Part of a small language model's weights: width 64.
Each number is 500 + 40 x the weight over its row's rms, rounded and kept within 0 to 999. Layers, rows and columns count from 0. Numbers have three digits each. The size before them is the row's rms in percent of the matrix's.

# layer 3 MLP up, 256x64, rms 0.284, rows 184-255, columns 0-31
104:535476428469542538485461548476361488502526480486523537502456490521462452504485482487536543529453
114:511488503515466440523566520554455489519533458532495589503530575513470494479488550437541528478546
094:465459497487525460546500528529507533522503393453524526512504541434508535477440485523518542508606
109:551526512427488452455452488485492520654484433488459509456507513544520532471436488465525444545521
099:512505562502530506535513426542580514458544512504527481466523424565542502489530437460513496517517
086:520485493579536442442519514567478505502429480499466485551504471586512491495628515510469486453470
094:499510529481466516509532499380559489494536535551505448531479510478528474514530411525460511534514
080:502508542424509439521493449496483504457479432543421460506509415516492532519488464469528545572534
102:505569478481557498514544579534539539457471428544549528463447449522541515491512480535469489520511
104:496493515481573497491524432562651531537508461501468518472436498501509480514479523480543520515495
094:468482463511455482508625468520480572459468491484501505468468540525437528531487557469451434481450
093:536477398425587478496447473494502508513498439457479496451467512495507478526477457498530494445603
111:553513516509514482471500507517568527481487546478502449521475497508493523472522489516496501532546
103:485496493526468538492506474478404566512508473514451554484455500533460567563448586485490481530503
098:569507487460468487564486417468511550457480477531512469499424571515441449565466513517466483486491
093:530526499471488528493513430536543596482490422487506501502432574506559563502497536552513521478568
099:488467445499560496539596532548487470474501453483439522522506500521468498509529560541483415420451
090:452514485528509439467445517496504471504465562541491483455531512438540622452505498490532461512472
087:565500509488481463527503522461424515504545529520484431477563493583532522540410488451525473520578
097:503560507486554409525442519469467435536508517534461502492527544411533555515484510502479398525554
112:483484521400469457478588562518460529456532499500489454542487498501505492502500572458424439439518
100:527501467485535530496463508478451487501533529400467510485504478555497498462476472435443509476511
076:502472473523489537497465531505526593515486538513501518526482501507502565506521431460494454405422
099:514529528486507518438512453463499433511519448424473492514546471487531477529480432510509514493437
105:554526489478561557447476539446547512526431494536512451487518512556544549481476518451502470423514
106:545501462541546522465500464502450555493574487496539526515471504578530469500507493554503475469478
095:435506462532484580463528469481548535516601507486553493529417506532507477462529511524465459501501
078:493372461478546474513522488453508519456487502524465474582550499477557531493479527510536580552484
105:572454458543516448475474527479567510445564507529519470577468513422504513545501538523475507526533
090:535495476488516551480452522444450522478515470525477514574465545445551491452584511549455464441512
085:528529498493603465435485506568485497508557544524547460534450482488521514462561513544460541519426
086:492487531602539495507541529522430462437563491512506457574469531460518554485619522495460453505437
104:549497507568522465494516521556642501482459484506499505482484489501455511562490457509504521471513
084:536509493458428491455513474432536515514480514514499508540473526460512548536547525572549517498473
110:509575546542573609466568415514535533486423455501527503527505484496452538450534539504488460469503
087:553546535498577509511541542578512497482524476511556487562470464499497529511510485494513527503451
115:523515473493461521455493534415447573493534482450484467520510539429551483534528471507541450482556
102:530454563573500476530517540497554450542450508524470535505567502505566520519525481528529505536464
081:524514571460499524479504501443526515481548546507507542556568506497554525535465534458512525483542
105:470494442385486551475471547510448568479504516492490504455455467531480526480394552509447459461523
097:473497497470508502498516499490464501480569535509530480531394455424552509463558479573557497525469
105:581545461471556507447430505532520507491477453535474560594484522473507472488470476561537531486566
107:445529410497470513498504530522503505512585511473547540436487539556513463550494460469511458460493
082:500455526501520483525514502528493437476457551462460529544534524498515473508499460466477464520586
101:501554455476517553513574535485461557511539467532455530532494498494488484505461560470494496429531
122:536510424439461513531521407454434542487379447521540530463443541516542452441477486540486528499503
097:558487517503507494557513527457497539501498570493567467518477530503468540510425500471482504586504
109:545527557515527522494517567471468528434451507507471514540498504525538544491473500464523448436584
103:476455552520535512587519520540537483488486550499499462555583423588550483469531486482501468477503
075:480505548427550502509437514511491440481484563492449454458499493486575496493462515576481483495489
090:538487489461477494556472507477563494489465527484437484486507456577507497431491514503411498438600
087:477575498476504508474526451500414402467406498480493463550523467448518527493539511426469505512411
129:529502570517458460495451508538406408511518510462533484485497517520502554435470490509450493508544
103:473475544497496491599500492498517570507523512550492473514456503495543468512516498548429497473624
091:520603548503577568473502500509424528508544462511543513489524470573430486524463456524459520522535
112:481566554510551562457566489500520563519475491527522473552460508575470528461536502501428418492448
093:493476461538579459493495540562408498421527484457445508454508499514521475539463537538565494450505
096:529510443450469538463478437502511491555524525443474479499467549494529475451522475497509568474535
101:492388552518499445508513463496564501478433474423553527467530506554465558488517497538443557522503
115:543504424465492438536521483514475501438525490487462533498418515450522540498478536575466471554509
103:604501420509486514444487521452442478447514451505515514474468505476447514465432536553540491449531
098:520509547461548459520447484488519511514508445528476512534582453551544571515520495515478546524455
103:522511519478479495515528517447479505503502516438546499486503586443548401493519567516505453467607
087:490456476463510506475538547506447496435429525476475497526456411480564600484488534574471507578411
117:457451510477477448532476500433412551494621408443483498460460520528499454529429500465525517467555
095:541541482409514499500590512507504513443458400480503493540470498394542528535509520471524483437489
117:539436475497533476418444525445583510446536532494509480547461511568553546507492468507522519532489
095:425486524516568540495431531548475511544554547493464534537533404605491539505505476528521469498497
104:554573444483548581487542434493488474408459473497552487517492470466458462524533537542501482470429
081:474461538490515501584534647507447530507514489494462491444486443469449551530530533480506515421477
102:467502508428519577512543436509576527485463521455524508444515544539539493501501454506466526559499
098:534479505454523526542546410475525511444395541510523500517513454410513501476483524428520516549535
# layer 3 MLP down (transposed), 256x64, rms 0.127, rows 184-255, columns 0-31
104:509524602473497550516518487498623469481483500511437520523481514458539523438496502582479485474491
097:523556422512518518526498536502530536529427517442535428468500460525550441523488486576477478517456
093:533520488483522526515539446528457484508524477466453463556479446537486507468501498496544407509427
105:491484462482506583522554546587514484408556494535511526548512493477534454514532540505473581510467
103:443518480489494490484501539459473429531442519482500489524461568431529537482489541553440502467486
090:436505535486460514467532465505440481515470587485507442461475460582569514494520570539403473548579
102:513494455468513482465524482504481565455460495449496503564593463476529533486500596509551476489462
084:445498476457489477435574571520470523529543572485567454467530503521540480534439491440444488495582
099:526470506528461491512501466455443464570533574442451397512542539489509500487468478444498523526481
104:480502535499498482499493523419404453449488476485507433535599528505453471509556466490424558514473
100:559564537524519486531486540497538491571533452494457485549505531533558496521486403554513551512537
099:438512614559408504453537459516534479448551571494491538506516504535480529480518542526445510476460
108:496482539493517472502465511439531469498404460523571489424483548535534493544468494490617536457425
097:525464473454544460502571506478496535525462436525506510527533477479544463528456538448469497488527
103:439496519506502448421507581576513465516509536463508566465551378470526538458547524450511524540539
106:523496481529514395522537552476511438487521562510505526489562460474487431584490458472513442466445
095:516493461481486546461412402468453473561512547482560429488529485473505484505462476451501588562455
089:485569467473444452494522507500504473511503546509445463420563480492541507496480470513548440495463
096:496502485537564521475474487548476501495494509452537554453458559457478493526535568563446560386473
098:446478461475528513492556442396479507485511490533480542463536476449460536519519504436463460595495
102:541499451601521538529480498508520517512477521513594514411472436493499481529518413453558480463516
100:452490487514387502534522496473514609470541509562548502555453516492474460524562527527493473476518
090:520487456412468445496511458450515495462518476475447631525505466457544482513428492502467521509518
105:467539502489518481544519505477525501461531440537515486485489465536481487445534645531489485564585
103:500531520524419482540590485553467437476492451492485509522473475495464444465510525547494526560524
097:521517517433471488559515513446505545490458537539511484465517518393455517450493532444488507494538
107:500473560474538390479478566533481447489450481459435570465599507531473506521525484484474563506493
086:499496445449513495500451483559544560514503552478527487427487564506466449521535472530468512478534
105:493487539450448506471488454470414477487488506549486546506480524578565451495438493452434492488488
093:438493504534435408486468435488515480471561515513442544537417467510476495518451529440528518543527
094:439467517495473484471485481516552456534551557537499531463468467597523511490544483540444455424536
103:499516516500489616522517449530525446468473496506450508494572569541520600494518444505431525480467
110:459522502470471537470483476476396456498499530481515510476511510493505511487499523491527510501498
094:500443498488482537632483490533506471498528522535520550550459504438460515497477465534572482526521
108:528458517446423429558522541470519513499495537473518462426469511535549453481426493455545532500499
097:484507436493460532516441474473513539538599530498472501455511486570558479509480508473434493478478
106:520552502485461523502553528552510465509522475491479490504567511517500453478500448425401519500435
106:468532458431494494479522466486484583465604518464540524509459463532513490492450578481444531424498
094:500493484528524417456456501512460503508503466495530525476373522501420474488456475537509523494535
110:539530537578504481562553423506543466540475460502514590502526575475528446522548505468551482506479
100:493468508503433490582490510504522459580509501471428453471545461512518512512443555550454483434553
100:449450526527465526520598490502479475494548541504507424454432452539474546519544471436548491519467
105:554574530506594542491460517455492491501471491496491537545493491463413532508495495475476529556428
092:542478497560458465453521541510519394514440544521595527511468497486500546551525598480557549476476
104:477459530505486450514464429494561475467499547448542492485475461503483462474498477498492512540469
114:441481557512522500432526552551605491541577489464493456491540491464461524530493504441473467545529
107:463518514509573514491486515582491475507539461503483540473509443501505491493544549510506499364483
106:524476431407519515483509464543555464499536484514488508525479462491510464470494502527487511552463
091:479489436577484480502518548454511458515452528442609464472500476471490451519476511544444508528519
082:534502516487599497533544477449516473448483485497475475502490557448506415491502469501470558444447
091:473497509539506538470491548538490554462547461563597591516534532451536487564518470488541478535418
090:456471462525442525490525447487487417487454504424541416513493536588478495562514443485579479477539
109:541542475555497466532534502460462487450485493512452520503566446492518510516458580404553442528556
125:519545467438509542412485481485481424459481506466482510481534466519474509455481500448576508551377
102:499437452504424451534517481521603549511472571510473526490461554462531453530516537490502443471513
106:567421461486500471589427506515505451467524515451461469426544525453553504477472452516592596518561
088:503503522527488595470553479521540591528469507461572515438511492549515448467544510499485609505490
098:503519580555477463452462460500483519485522520598523527502472477508468618541411513509493495518555
100:498533438535486534482540547466460575487553531493479567526422534489508423569479525473457406471518
107:503460557527510557465508492534595536479499486490597475528566509528521444482474502453533487427473
105:438468555503490526475528494526564534497494479426505498495500470538500449450572502455416494512503
093:491557434503441491528541437443484545464552566512503507443479549500499451553550499488425467503524
105:487440470506472483459469471559500505506489511541477543471556413499475553564491412472474552456424
095:542487411442436481490493470500544474496516537519458500500500530583550473504533472558517595401496
103:524568486501557511562468439537537499538448564502489567495512496471547575511572460517512524546441
097:438515464505466500506461463500460447546522617506451511433485554601486462521492517499478472573498
110:487614557490511488581558489530492500588446442485507540477527509487505452535486488502504503489492
101:542505481498423416505575458425553482523466438474550520479510579451502448513481493499499531514496
113:552475539530460466510474516509540500418511530542495486495468540506487509452440497536485556505486
083:498606460450476555505490559483513507552478540464471501547477501475533498425458508468460596499515
108:538452437549480496531520537490450510534510472557482522496451423430453464591497543489516460435541
095:477508460486500471459553547503485522484583490472527453454483497595506504558500462491523445461518